config.toml
n_layer = 10
d_model = 256
n_head = 8
n_kv_head = 8
head_dim = 32
d_mlp = 1024
vocab_size = 512
activation = "gelu"
norm = "layernorm"
norm_place = "pre"
norm_eps = 1e-05
positions = "learned"
qk_norm = false
attn_scale = 0.177
bias = "none"
tie_embeddings = true
parallel_block = false
init = "trunc"
init_std_qkv = 0.0221
init_std_o = 0.00493
init_std_up = 0.0221
init_std_down = 0.00493
optimizer = "soap_variant"
lr = 0.00417
beta1 = 0.95
beta2 = 0.99
weight_decay = 0.1
lr_head = 0.00836
grad_clip = 1.0
warmup_steps = 200
schedule = "wsd"
decay_fraction = 0.721
decay_shape = "linear"
final_lr_fraction = 0.0
batch_tokens = 131072
seq_len = 512
doc_mask = false
train_tokens = 428700000
steps = 3271
dataset = "wikipedia_en"
Each number is 128 + 32 x the weight over its row's rms, rounded and kept within 0 to 255. Layers, rows and columns count from 0. The size above them is the row's rms in percent of the matrix's.

# layer 7 MLP up, 1024x256, rms 0.13, rows 615-719, columns 128-191
size [107 101  89  97  78  90 108 105 103 107 105  80 104  92 100  82 101 102 101  97  96  98  97  97  85 103 101 101 104 106 105 103 104  94  93  96 110 101  97  99 107 103  90  97 101  90 107  89 108 103 105  99 108 114 100 104 110  93 117  97  97 107 105 105 105 106 104 102  80 108 106 107 104  89  93 108  90 102 109 104 105 103  95 108 103  98  91  95 108 106 102 104 106  92  98 102 107  98 105  98 101 105 101  97 104]
[[124  95 128 133 113 104 137 116  76 107 105 149  95  79  71 142 141 167 148  94 175 162  83 101 113  99 170 123 122 171 124 144 117 146 144 106 190  88  72 160 163 130 138  95 183 127  86 167 146  85  64 125 104  67 187 148  93 104 122 156 148 112 144 134]
 [161  48 116 125  71 155  96 168 118 178 138 115 155 115  63 181 153 154 112 132 147 115  75 138 117 149 116 163 141 117  39 108 161 129 114 118 137 153 190  88 161  89 178  98 197 137 130 161 163 211 143 168 149 162  75 114  89 140 160 141 105 122 140 143]
 [135 167 156  88 174 123 104 101 157 107 128 154  54  94  79  81 177 112 138 162  91 164 132  47 205 132 116 130 131 120 145 132 169  64 128 120 105 119 127 141 174 192 170 130  91 159 145  90 121 116 104 176 125 133 162 139 106 161 135 137 112 112 155  63]
 [ 55 172 146  96 186 110 151  83 110 143 151 143 150  92 158 137 106 161 136 132  73 102  94  54 131 162  98 164 162 136 117 111  99 104  75 120 157  91 112 149 126  57  91 137 144 128  81 103 100 142 108 141 122 170 130 125 116 167 143 120 156 178 125 142]
 [126 105 165 148 153 149 106 125 137  77  87 115  97 189 135  87  98  82 116 101 123 130 171  85 136 148 108  98 119 195  96 117 101 215 119 101  67 190 102 130 149 151 122 186 124 109 152 155 106 120 100  83 141 194 114 119 146 143 150 192 171 130 166 151]
 [160 156  69 112 113 104 136  54 118 125 132  89  85 117 120 117 163  97 151 101 172 110 112 115  97 146 140 153 177 106 184 118 167 115  95  96 174  63 149 102 122 162 146 129 149 131 157 171 161 139 172 141 198  97 100 138  97 133 135 116 137 102 138 128]
 [114  77  98 138 104 120 151 132 167 143 143 141  90 149 151 119 128 163 126 123 121  94 148 128 138 122 179  83 116 128 116 126 196 108 108  93 144 161  87 103  62 119 137 149  87 141  93 166 142 130 120 125 170  95 102 146 205 159  40 140 139 138  73 143]
 [167  92 181 130 143 186 125  87 174 158 158 100 201 142 134 136 192 126 137 183 106  91 134 117 128 107 140 108 124 135 124 147 118 124  89  88 107 132 151 121  82 115 161 157 131 133  96 146  97 136 117 199 117 139 111 130 167 139 128 109 114 129 155 115]
 [110 114 128 122 124 125 166 146 143 155 163 111 201 126 162  78 145 175 178 122  94  92  90 131 127  89 116 140 176 131 181 102 154 104 148  85 128 104 167  99 123 111 119 127 103 139 166 156 197 183 114 150 128 142 188  93 103  64 162 106 121 153 100 133]
 [ 91 128  95 154 138 110 110 102 131 139 101  78 132 100 124 117 101 126 155 105 115 157 100 194 130 113 124  83 141 147 107 129 166 134 131 165 184 104 161 107 159 174 130 176 116 132 119 160 147 129 117  44 125 139 135 106 149 133  63 137 127 157 139 155]
 [144 154 157  88  91 155 135 158 107 137 130 235 102 140 108 137 106 164 136 116 116 143 115 112  49  80 119  93 139 173 105 118 121 101 152 116 177 104  99  71 138 141 157  95 141 184 141 135  52 138 151 171 182 193 151 169 109 117 170 130 135 120 179 102]
 [ 91 110 110 146 156 103 175 102 127 121 140 147 143 158 190 119 102  66  89 177 101 123 109 147 139  95 108 149 113 148 118  94  55 151 185 107 124 164  86 166  56  95 165 148 169  79 153 183 178 149 149 165 107 194 157  80 101  75 131 152 109 122 182 151]
 [111 116 168 124 118 100 100 126  74 107  97 101 117  87 115 118 117 176 138 191  97 146 142 130 147  82 118 119 162 168 105 153 113 183  99 137  81 163  83  69 153 182 124  70  78 143 149  91 113 118 170 135  98 145 120 105 129 137 164 186 113 159 182  84]
 [110 155 103 105 109 119 170 140 141 129 117 116 138  68 158 130  91  65 157  97 132 205 142 120 119  98 118 107 138  50  96 119 161 197 118 123 151 112  95  79  90 133 153 156 152 124 161  97 129 130 102 117 121  72 153 102 174 172  75 112  76  96 192 155]
 [121 134 102 134 146 142 127 101 182  95 166  86 192 144 161  85 116 113 168  59 128 225 143  97 183 182 183 133 123 103 100 126 124 147 114 134 157 165 135 154 137 125  92  93 100  75  90 123 145 129 137 177 112 115  97 153  93 109  48 138 101 111  42 126]
 [104 110 110 158  74 111 156 177 114 167 127 101 126 119 137  90 144 183 184 177 144 122 149  82 115 127 155  66 120 100 148  95 136 129 191 108  88 120  87 116 143 120 118  54 157  99 118  97 152 179  99 105 124  56 145 117  62 103  44 185  96 116 124 167]
 [172 187 192 125 100  41 145 138  86 129 137 178 161 177 162  73 105 150 163 151 152 174 113 122 174 115 108 167 116  92 164 138 147 105 129 131  86 137 168 133 185 103 114 107 152 131 139 162 108 130 161  80 152 118 100  90 125  68 182 190  79 126 171  61]
 [155 114 127 130 100 142  61 215  68 115  67 170  83 127  62 119 125 161 118 145 173 135 153 170 100  99 122  88 145 128 162 130 202 111 120 114 139 139 104 135 133 109 115 105 142 112 118 143 192 128 133  69 163 177 160 167 175 100 157 214 125 119 112 148]
 [147 175 110 132 106 101  75  96 135 145 154 151  95 149 194 104 169 141 167  83 118 110 117 172 107 175 106  97 190 134 131 137 161 140  54 198 157 100 104  91 157 126 143  77 109 101 116  93 137 141  73 154 161 156  99 124 191 130 140 134  99 108 154 132]
 [ 35  92 135 190 140 157 106 115 145  85  88 134 129 101 168 147 146  88 195 145 153 114 132 120 102 161 130 110 130 173 121 148  42 126  94  85 165 142 122 178 144  90 112 139 157 146 111 112 101 167 164 175 110 104 131  65 125 178  58 169 101 122 167  75]
 [152  83 216 173 128 121 169 137 126 104 137 192  96 106  90 167  69 102 119 132 120 129 122 130 146 148 114 100 190 163 172 142 126 104 128 149  89 155 164 182  96  88 139 160 163  82 119 134 168 132 134 117 143 145 125 120 151 149 128 148 155 148 113  83]
 [140  78 118  87 145 111  93 142 132  84 120 133 122 153 168 175 205 142 114 135 155 134  82 100 129 121 140 140 127 169  98 146 119 109 160 127 128 148 101 154 101 124 101  98  79 175 148 100 167 123 148 164 110  92 123 134 139 116 160  98 133  94 132 165]
 [148 152 119 118 105 106  77  96 117 132 117 131 144 173 101 124  87 145 135 111 193  51 174 134 181 117 175  92 125 148 180 119 162  72 141  80 155 117 116 195 137 111 147  87  94 153 156 158 168 107 110 137 151 155 154 120 193 117 101 165 142  56 164  62]
 [148 181 117 167 123 134  73 103 113 112 158 121 151 170 116 175 103 150 161 125  83  66 192 160 160 144 120 136  99 207 127 125 139 135 124 117 160  80 136 133 116 137 169  80 129  84 156 146 164 118 115 155 155 104 108 119 147 145  99 183 150  80 172  86]
 [179 207  73 166 166 131 137 183 179 120 116 165 146 158 105 124 102 184 168 136 137 154 146  71 155 141 162 187  94 129 138 146 148 151 104 179 154 111 138 154 129  67 167  81 131 127 104 117 154 132 131 122  36 144 101  77 137 121 141 131 153 121 154 160]
 [ 93 116 138 156 166 198 137 144 141  58 111 196 121 120 140 149 143 189 126  62 112 137 128 119 110 146 144 169 105 162 150 149  37 159  96 136  80 196 110  92 170 121 100 128 191 105  70 121 120 145 148 134 118 151 139 113 179  57  88 106 187 149 109 154]
 [ 50 154 113 147 131 195 184 122 116 158 101 113  97  55 102 157 166 135  95 117 122 124 157 134 165 119 149  93 215 146  91 109  82 114 132 148 158 134 138 150  81 120 120 144 150  71 194 107  93 124  92 151 166  75 130 109 121 115  91 139 185  81 132 115]
 [ 77 125 171 134  89 127  57 130 137 137 110 158 126 181 129  83 100  83  79 151 116 121 125 151 100 137 129 117 130 125  82  76  90 104 147 169 129  84 102  99  98 121  91 123 129 139 122 135 155 164 104  83 149 106 145 131 140  98  81 171 127 151 114 230]
 [105 141 147 101 186 142  98 146 178 112 109 109 174 112 113  70 167 172 105 154  84 183 125 121 104  85 139  83 162 191 143 116 119 126 153 192 143 124 123 111 151 109 102 129 116  68 163  87 104 140 118 129 164 152 112 144 132 158 184 118 127 134 112 130]
 [150 125  75 110 152 106 133 103 146 161  84 124 115 150 117 129 141 109 132 142 124 183 137 145 177  49  89  89 107 112 109  95 101 143 182 114 125 128 145 130 139 113 127 107  86  80 147  54 146 161 157 147 166 162  70 122 169 117  93 144 118 128 146  39]
 [126  88  91 103 103 133 147 112 114 139 133 141  48 145 129  99 119 120 140  74 146 151 103  95 165 130 199 152 151 103 172 143 160 127  81 162 102 114  95 169  76 105 142 134 129 108 104 126 149 114  86 144  17  94 137 177 131 178 140 139 100 203 200 105]
 [117 168 136 158 184 145 108 155 114 143 164 104 131 112 130 103 152 121 135  54  97 132 128 186 144 114 143 152 137 111 132  49 121 140 152 101  72 128 128  82 117 134 102 131  84 139 130 114 206 173 116 160 112  94 103 111 183 143 129 159 115 178  97 193]
 [152 125 113  95 104 139 180 142  81 105 146 187 120  73  87 157 115 115  99  90 106 131  56 134 135  69 149 178 126 155 121 152 124 124  61 117 107 125 169 168 130 147 119 145 138 102 155 115 110  85 140 118 156  92 119 130  79 107 190 134 130 136 139  91]
 [179  65 150 148  65 150 130 123  89 126 111 152 133 133 102 141 127  80  90 117 160 124 150 147  81 117 107 148 162 180  96  94 216 150 135 101  83 140 117 130 131 128  88 118 177 145 100 113 137 109 149  78 120 119 107 159 172  99 105 153 172 216 183 133]
 [130 112 116 156 121 135 127 108 158  94 147 111  87 156 201 194 140 182 157 150 152 110 173 142 174 104 110 109 127  98 128  89  89 125 120 106 119 163  64 151 107 136 138 109 157 136 173 111 147 151  97  77 141 155 135  93  92  99  82  88  57  93 142 118]
 [ 98 145 169 125 136 117  27  78 146 110 116 132 125 123  96 118 162 113 148  45 147  83 110 135 133 134 137 158 147 124  74 152 114 143 101 113 154 141 126 152 119  79 217 101 173 133 114 127 147 161  95  64 198 135  93  99  92 161 105 117 137 181 160 140]
 [158 167 185 110 169  79 132 116  90 127 171 137 128 134  80 144 178 123  95 164 116 158 109 123 148 109 154 100 193  79 106 158  76 115 140 190 123 153 193  47 159 114 120 132 147 131 150 163 144 159 130 123 121 167 112  88 105 190  83 115 130 123 102  86]
 [112 136 116 112  99 155 161  81 117 106 132 158  97 139  97 146 149 146 177 173 203 140 168 106  89 145 164 173 157 126  90 111 130 113 153  79 103 136 126  33 164 135  56 107 151 127 125 103 130  97 126 182  82 114 111 128 112 132 140 156 124 119 101 175]
 [185  81 176 115 110 159  97  83 114 162 126 126 118 130 119 140 113 122 160 209  82 215 108 159 141 155 184 208 134 116 163 143 116 152 180 138 146  75 147 169 144 161 141 116 100 101 122 145 126 119  78  98 170 120 166 150  71  95 132 126 126 174 162  32]
 [ 67 142 138 145  64  97 147 115 104 140 156 116 129 137 109  57 125 158 109 108 144 118 151 149 146 155 125 182 148 101 127 128 121 138 134  99  95  88  74 152 184 128 126  98 154  89 141 121 119 170  73  88  98 106  89 161 175 140 170 109 164  80 154 125]
 [126  72  96 144 112 119 130 134 122 113 123 114 124 109 164 103 134  84  56 145 156 107 123 136  79  42 126 136 129 108  93 192 142 143 156 139 143 101 157 131 144  86 110 142  54 129 186 190 134 113 162 203 144  82 142 124 100 167 154 119 154 152 105 145]
 [146 100 142  93 150 167 156 131  99 151 126 145 158  90 107  97 141 116 149  86 131  74  89 195 159 172 102 136 171 120 129 107 196 195 124 158 118 151 140 136 132 125 169  76 158 135 122  93 140 138 119  94 154 120 165 114 117 108  92  99 153 124 133 136]
 [125  83  95 165 151 126  94 138 174 118 124 139 145 148 173 121 165  95 177 136 144 148 156 153 136 143  84 205  59 178 143 127 104 116 113  92 150 218 102 136 119 139 146 135 154  99 130  77  88 118 102 136  89 149 185  91 153  87 125 124  92 100 100 159]
 [134 113  97 112 133 133 159 107 121 108 117  67 136 142  95 117 147 145 190  80 167 146 133  74 133 129 115 139 167 124 197  78 153 134 153 106 109  61 141 121 121 106  57 169 111  83 167 158 177 163 120 135  92  95 112 153 133 101  95 130 163 152 112 138]
 [ 82 136 121 157 174 117 126 132 115 104  81 127  89 173  99  96 120 116 150 147 156  83 140  99 119 114 139 145 101 198  98 191 120 183  91  68 178 148 153 120  99 108 148 100 109 128 148 172 107 103 105  98 149 136 181 149 126 193 133 144 106 154 107  87]
 [131  52 152 127 138  92 161 175 127  89 180 112 132 124 146  97 166 125 164 118 123  98 153 108 124  93 158  87 100 132  96 136 109 152 118  93 122 171 116 109 142 129  96  95 136 161 169 108 174 191 170 124 134 132 103 145 118 114 162 100 104 109  60 158]
 [132  89 137 162 105 131 154 158 179 150  99 199 123 126 165 142 127 155 146  95 132 126 115  95 134 176  92 137 106 152 139 126  84 151 133 154  51 134 103 154 103 165 155 133 141  86 135  61 142 105  85 133 103 160 139 154 174 116 124 155 127 115 185 142]
 [143  81 155 135 118  99  73 112 141 146 124  83  85 115 116  97 112 180  79 181 149 160  93 119 142 139 121 126 114 158  84 160  86 126 118 120 145 116 134  94 109 115 141 172 109 115 132 135 139 167 125 128  85 136 101 183 153 187 127 135 103 111 131 117]
 [142 168 150 102 152 114  87 171 140 108  94 190  99  99 136 117 144 105 137 129 112 107 125  97 125 151 145 111 148 142  82 142 137 112 166 117 165 135  99 121  72 104  71 119 153 204 147 166 110 149 120 136 171 143 171 104 161 101 108 123 134 138 131  81]
 [139 113 145 185 148 124 142  88 132 184 163 128  97 112 153 112 112 156 147 108 102 156 127 132 107 133 143 129 151 107 138 166 135  83 112 162  66 129  93 147  64  75 153 151 139 140 114 104 176 114 105 145 150  86 116 120  97 125 188  79 136 159 188 130]
 [113 116 110 180  72  85 132 186 106 144  67 118 141 140 123 137 112 149 139 178 122 159 138  89 131 132 132 197  99 119 142 117 125 156 121 140 152 160 132 125 108 164 124 127 102 102 123 137 133 141 139  95 120 111 164 113 141 187 195  96 140  98 185  96]
 [105 177  34  75 150 124 146 116 106 118 151 168 146 192  61  85  72 128 110 110 138 109 151 171 124 112 128 147 152 143  79 105 117 154 121 144 141  75  84 136 128  92 121  81 122 141 190 111 179 197 102 144  80  99  55 164 178 108 123 120 157 114  93  59]
 [147 157 125 155 107 135 189 140 106 135 129  97 164  92 143 154 141 135 181 150 102 145  78 157 146 169 155 192 167 190 101 125 121 127 123 169  96  82 146  69 111 146  97  48 138 180 113 136  71  58 163 136 157 102 140 146 140 103 156 133  79 120 143 141]
 [174 102  83 125  92 159 117 133  82 156 106 136 120 145 139  94 150 158 127  83 100 109 134 126 121 123 127  95 154 142 148 114 122 107 140  79 145 174 182 175 172 103 138 142 167  83 168 113  82 156 136  95 177 146 146 155 126 114  88  62 124 135  96  78]
 [137 127  74 162  79 127 114 101 107 101  94 121 139 173 167  38  92 120 166  53 159  86 128 113 126  80  99 126 110 121  90 137 151 161  94 199  98  40 142 155 128 138 154 139 137 209 176 126 138  97  97 172 177 107 129 159  82 139 150 130 190 169 148  62]
 [101 143 208 130 145  77  85  63 178 141 154 126 154  94 125 105 140 124 135 114 144  99 100 194 159 146 135 174 131 202 156  67 107 139 144  82 137 113 122  98 138  75 125 112  99 142 102 108 145 127 126 167 115 121 136 102 147 114 120 150  90 140 115 166]
 [153 155 117 153 105 148 158 143 143 134 100 153 124 113 119 163 111 100 158 116 150 151  73  81 136  92 114 157 174 181 129 118  60 202 131  67 190 111  77 135 120 115 209  92 128 103  96  90 134  86 119 134 130  94  63  89 145  87 128  95 131 140 149 163]
 [129 127 163 142 167 123 160 103 100  97  85 217 105 194 162 199 124 136 125 155 139 175 158  83 115 101 104 163 164 183 141 181 110 129 138  65 145 184 136 192 134 139 125 101 103 158 119  83 130 153 109  94 110 144  95 132 133 114  76 107  70 171  63 126]
 [148 134 112  96 192 186 151 182  87 150  60 140  83 132 151  75  86 131 104 102 142 141 129 169 149  90 109 120 129 127 100  71  95 120 112 117 112 109 111 150 118  77  74 150  79 124 110 104 124  27 126 153 158 159 173 173  88  93 137 132 156  82 177 139]
 [127 109 132 101 120 146 146  45 109 102 126 125 116 149 118  62 210  92 203 144 140 183 103 114 108 137 147 139 154 142 164 142 148 106 133 104 108 130  79 153  94  95 147 107 105 131 170 165 140 149 151 110 149 106 123 127  78 125 163 110 142 153 182 102]
 [209 102  70  92 133 125 131 110 125 126 150 163 139 117  98 156  89 111  95  98 126 148 130 142 157 148 144 162 172 185 164 123  80 121 155 121 102  83 138  77 133 132 118 163 142 106 120  98 193 137 143 113 206 159 140 126 165  94 113 106 129 105 198  96]
 [108 111 124 139 118 167 124 180 130  84 141 146 172 138 179 119 125 134 146 159 140 162 129  99 132 154 138 110 115 144 160 129 148 119  79  62 113  99 145 121 148 104  78 160  84 175 132 102 116 157 124 171 143  90 182 142 140 166 111 150 108 144 119 134]
 [137 162  94 108  89 135 106 161 111  63 145 114 120  97 128  88  84 149  77 126 174  94 185 119 102 136 203 129 152 124  94 102  72 183 117  91  96  99 111 172 128 143 141 111  76 131 143 131 126 153 137 117 114 130 100  35  92 113 151 159 123  99 115 120]
 [128 181 116  88 114 172  86 133 166  95 122 181  82 136 187 147 144 158  80  97 132 104 120 139 129 135  90 121 113 153 139  92 128 117 147  60 171 147  82  99 141  44 144 114 168 156 120 171  55 161 162 167 107 128 140 113 116 104 182  68  98 148 126 178]
 [189 150 112 135 126  97 118 104 138 136  97 140 100 135 108  97 119 181 155 104 133 108 158  84 173 114 101  97 154 125 104 125 160 130 116  65 116 110  73  98 156 123 121 145  68 119 167 142  71 132 129 166 124 128 170 113 153 176  81 156 148  84 110 189]
 [122 118  99 128 151  37 122 107  86 107 134 103 120 135 150 142 121 135 103 128  60 108  77 133 145 101 107  79  91 111 148 131 166 129 150 186 150 135 143 124  75 113 118  98  62 111 102 182 154 144 158 160 115  95  84 116  81 172 125 108 163 136 153 111]
 [136 151 118  93  86 140 116 103  94 134 135 113  55 138 169 157 118 114 163 104 209 119  71  74 143  62 127 127 152 123  91  92 130 182 100 103 152 125 116 157 143 151 129  91 105 159 151 142 143 149  85 106 142 121  80 142 189 116 124  91 171 169 125 108]
 [136 188 149 138  96 160 144  54 117  34 103  86 129 160 131 112 148  78 167 111  85 122 161 131 121 116 157 146 143 127 124 173 116  49 116 117  85 106 152 100  83 121 109 169 165  68 105 153 143 117 155 154 168 192 125 142 165 107  94 144 123 138 193 147]
 [192 143  93 156 150 148 185 103  85  70 109 155 135 187 110 106 132 127  99 154  92 109 125 188  64 135 133 115 108 100 154 127 162 169 152 136 177 102 173 142 136 110 165 155 114 118 151  92 105 155 159 146 134 128 168  78 124 119 125 189 134 136 142 136]
 [ 87 140 172 169 117 128 111 104 119 117  79 131 176 135 126 169 142 133 136 143 111 119 122  96 144 104 188 160 134 106  82 131 132 125 113 111 134  81 116 139 126 124  98 127 178 181 143 151 134 107  86 133  98 102 141 135 143 113  75 122 180 120 104  54]
 [148 165 115 106 121 140 120 153 180 139 127 112 173 186 112 142 139  96 100 160 183 153 148 135 128 115 116 185 106 135 141 107 111 149 111 110 164  73  90 144 165 146 106 114  82 102 121  82  65  76  86 156  87 111  90 108 147 150 129 133 120 106 109 159]
 [134 176  67 159 148 119 148 129 145 179 139 163  38 172 160 111 122 129 149 109  50 155 187 164 158 210 159 122 132 167 139  93  90 152 132 113 194 169 133 149 138 129 104 115 120 125 159 199 115  59 123 139 161 105 135 161 135  63 140 132 172 113 126 124]
 [129  85 171 131  91  62 190 123 103  76 169 149 122  83 103 141 102 139 165 148 138 116 139 152 106 131 222 105 180 158 212  99 176  72 115 122 108 133 138 122 160  92  74  84 175 126 166  75 121 111  85 166 128  71 145 127 150 103 121 157 143  97 112 131]
 [ 92 156 144 101 107  79 158 158 140 193 134 202  87 112 156 144 124 136 117 138 167 152 144 139 130 130  80 143 124 145  91  75 128 161 101  97 119 168 125 180 134 100  91 151 153 130 102 149 141 154 135 104 164  78 129  58 119 126  97 152 106 132 107 117]
 [161  91 214 200 162 111 137 125  82 122 114 128 143  84 146 101 185 127 128 145  94 116 174 106 178 107 140 108 125 157  88 142  85 136  27  90 147 121 147 129  91 125 176 100 124  96 150 155 110 118 128 205 165 170 134 146 102 164 183 143 113 141 158 146]
 [ 81 147 139 127 117  99 144  91 143 161 113 155 149 105 114 148 165 152 143 155 116 113 146 100  93 110 124 153 108 131 120  91 107  75  30 102  76 111 140 181 209 132 112 118 136 181 150 181 175  67 117 128 139 125 110  87 199 136 138 151 144 148  88 146]
 [137 105 122 146 145 115  59  77 119 189  48 165 130  89 118  93 163 131 103  80 168 157 147 192 139 124 138 177  62 103 145 152 148 198  84 105 117 101  75  81 160 153 143 145 146 152 213 150  98 111  93 166 127  89 100 112 177 153 110 141 202 111 159 127]
 [171 125 145 105 102 107 105 107 114 104 131 140 128 150 116 156 162 108 148  93 130 158 174 132 129 134 138 216 112 143 115 139 147 142 112  71 129 130  96 126 154 101 121 160 115 117  80  82 145 117  87 196  79 180 146 143 105 132 121 151 103 176 120  97]
 [194 101  97 121 112 145 133 132 133 123 196  90 107  80 133  96 122  64 122  80  83 179 200 138 117 117 102 175 158 126 128 100 130 165 127 137 137 122 127 164 202  91 179 145 134 177 122 115 174 110 125 171 143 120 117  70 145  61 113 138 155 149 181 104]
 [113  93 149 143 121 131 133 136 145  89 103 116 158 142  91 115 136 183 153 118 141 118 166 146 147 155 109 164 165 153 149 200  55 165 107  97 106 166  87 105 117 131 120 122 103 116 101 147 121  85  90 168  63 150 108 137  76 176 154 171 134 159 172  73]
 [160 177 146 133 202 188  87 102  97 208 108 135  72 133 154  98 137  95 191 144 108 106 148 170 148  97 122 137 140 102 139 147 177 113 145 127 175 141 140 142  79  93 124 110 167 113 107 146 164 103 157 111 160  93 162 102 127 102 125 157 138 114 134 145]
 [ 70 133 104 190 142 147 168 108 138 204 195 172 168 169 146 133 122 168 114 131 142 117  47 117 214  71 128 129  59 141  96 116 155 156  85 116 152 106 144  97 151 141 129 125  42  94 119 137 136  90 137 131  96 228 147  79 159  80 136 150 160 148 136 119]
 [176 167  76 163 139  80 164 189  83 104 139 114 113 105  85 150 136 115 158 142 138 134 110 117 158 158 112  61 131  97 116 112  97 155 160 112  96 154 152  80 183 144  88 131 124 143 140 163 170 145  86  62 131 142 135  99 166 105 141 130 133 154 157 127]
 [105 133 155 136 132  90  42 153 194  94 152 160 101 101 123 103 167 127 164 106 150  65 145 120 116 164 141 134  85  98 121 145  88 106  78 155 158 152  90 120 148 146 136 142  93  68 122  85 147 104 113  53 195  98 144 209 110 101  86 140 121 125 165 145]
 [152 104 118 167 161 184 108 103 128 141 141 131  91 175 152 107  92 117 181  65 132  92 113 125 110 120 128 158 147 177 152 154 161 153  78  67 144 129 153 202 170 121 152 115  43 109 104 102 105 161 149 107  74 149 122 124 154 123 145 100  61 159 133 152]
 [136 135  33 140 155  95 113 189 126 139 137 173 153 119 138 136 171 185 143  79 114  66 172  92 135 117 111 142 107 121 145 142 153 143  99 139 158  89 171 145 112 101 153  79 120 150 181 161 179  76 135 183 112 121 108 149 114 137 116 124 133  62 112 131]
 [108 101 127 143 196 114 148 124 112  88 129 156 141 163 169  63  48 167 139  73  96 139 111 151 110  80 114 123 144 140 121 156 107 181 142 144 122  93  38 123 120 104 122 194  74 115  76 102 133 152 108 157 138 159 185 130 126 104 105 131  85 149 115 103]
 [147 140 141 118 116 170 166 166 111 106 112 140 120 154 118 137  80 195 118 167 122 108 102 119  32 128 167 157 136 188 137 114 107 128 161 113 146 162 105  76 147  98  80 165 194 117 161  58 150 137  87 129 106  94 181 135 138 102 150 133 137  83 110  85]
 [135 134  84 152 139 129 162  65  89 109 113  97 182 162 142 168 123 140 167 131 137 114 114  97 167 122 186 147 182 163  82 168  82  92 139 117 149 145 158 146  65  79 218 124 143 167 128 118 175  83 137 127  99 106 160 115 138 162 124 153 181  77 164 122]
 [ 88 113 128 135 106  99 133 110 104 136 106 141 162  83 131 135 161 161 178 112 123 123 103 105 143 147  97 130 127 149 143 129 142 137 190 176  97 131  88  97 143 136 104 178 139  86 123 143 132 166  97 159  67 141 150 123 119 172 135 109 110 128 148  79]
 [123  84 106 102 149 140 132 109 143 125  98 148 148 166 124 141 135 137 144  81  85 178 142 107 114 160  80 100 163 108 114 110 122 128 141 111 210  73  97 115 128 148 116 124 135 157 120 210 139 145 112  96 143 105 107  76 174  99 171  94 197 127 133 117]
 [102 170 108 201 168 121 112 138 115 103 126 134  77 124 147 111 122 147 112 124 105 142 135 140  82 180 181 126 110 143 121 122 165 118 134 123 116  81 102 159 222 169  77 167 136  91 151  95 113 103 162 160 156  90 123 129 167  80 149  90 106 193 166 119]
 [177 101 146 113 124  95  87 141 132 120 135 114 114 122 180 113 162 154 129 165 109 109 170 119 133 154 135 204 157 150 126 108 182  49 138 129 120  95 131  79 150 159 169  93 155 108 108 120 168 141 164 144 164 165  89  67 155 162 156 164  90 131 125 103]
 [110  83 196 151 116 167 104 132 155  79 106 158 156 118 152 120  80 121 138 100  94 218 182  92 127 139 150 132 117 109  22 129 127 112 129 111  93 172 176 219 186 119 109 136  90 166 153 150  70 152 108 146 133 156 156 103 164 106 109  82 122  76 135 103]
 [136  48 144 132 144  77  91 101 129 130 138 133 150 172 121 112  76 166 113 140 173 159  87 109 153  88 102  84 168 133 128 135 120  86 132 176 234 119 156 138 145  72  98 105 122 124  95 154 165 134 119 150 146 163 138 141 109 139 201 163 172 187 128 139]
 [ 81 140 105  95 148 191 203 110 107  30  98 173 115 130 160  65  99 128 129 145 131  96 124 160 165  91 115  99 151 138 171 149 174 113 107 188 177 132 156 146 118 102 130 184  88 100 116 109 148  92  97 160 118 120 156 161 101 177 179 111  97  85 139 112]
 [ 60 148  69  98 176 121 143 122 120  98 144 106 105 165 111 160  95 132 157 112  96 211 111  75 100 124 107 116 110 172 126 133 160  92 141 105 132  81 139 166 130 117 155 115 148 105 129  89 139 212  91 139 116 152  97 168 167 106 144 179 157 131 136  79]
 [135  68 118 131 100 188 195  96  93 124 130 112 142 132 156 147 108 112 142 175 180 107  86 152  69 169 121 113 140 167 110 135 107 129 167  92 114  96 188  85 174  65  35  96 118 116 105 161 107 133 121  87 115 115 123 155 127 142 119 105  64 135 107 117]
 [131 124  86 105  99 131 110 179 122 164 194 122 116 102 149 155 153 101 200 106 121  78 149 114 121  74 100  91 149 154 144 124 172 152  75 156 179 138 189 140 166  92 135  73 119  89 105  69  92 116  53 136 149  88 134 118 157 150 105 110 151 194 125 118]
 [103 181 143 177  90 145 121 103  94  90  81 204 170 132 134 110 161 101 142 104 127 110  99 155 127 127 152 149  92 143 140 123 127 129  76 129  97 145 172 155 179  97 126 111 172 130 140  99 133  83 131 133 172  90 133  90 118 160 131 117  98 119 147 110]
 [134 110 143 155 111 142 157 123 111 137 126 104  94 125 122 136 102 147 103 131 185 198  76 114 176 163 163 171 167 130 130  95 201 103 105 111 151 180 142 159 119 132 198  87 160  94 168 122 155 134 152 142 125 158 122 178  64 114 121 183  96 104 154 149]
 [149 106  92 112 134 124 147  92  88 181 154 128 140  98 207 152 139 143 144 141 148 151 131 103 145 130 113 180 197  55 108  92 129 152 135 194 108 149 144 188 121 118 135 122 170 109 141 143 126 133 149 130 113 166  99 112 101 113 180 121 121 171 115  87]
 [101 112 133 115  94 123 107 117 123 119 101  59  55  80  98 131 139 144  69 138 103 192 114 119 120 101 153 153 102 144 186 153 125  99 127  82 143 142  84 157 126 167 150 129 155 120 113 177 161 161 143 140  92 113 154  45 162 121  73 123 156 119  99  84]
 [ 96 143 174 155 141 159 104 153 173 146 161 137 160 104  92 143 113  81 147 116 118 124 161  74 131  71 127 140 141 135 115 121 122 156 126 133 128 100 106 101 135 138 130 143 144 141 190  93 124 147  80 134 207 144  88 131 145 105 162 125  98 179 169 141]
 [107 183 163  47  91 145 107 103  78 129 128 133 116  93 189 125  74 147 146 147 130 151 157  96 188 147  76 166 177 207 109 137 119 105 109 114 122  77 114 139 115 129 196 175 123 151 170  63 103 192  67  65 130 141 172 126 153 100  98 105  95 182  92  80]]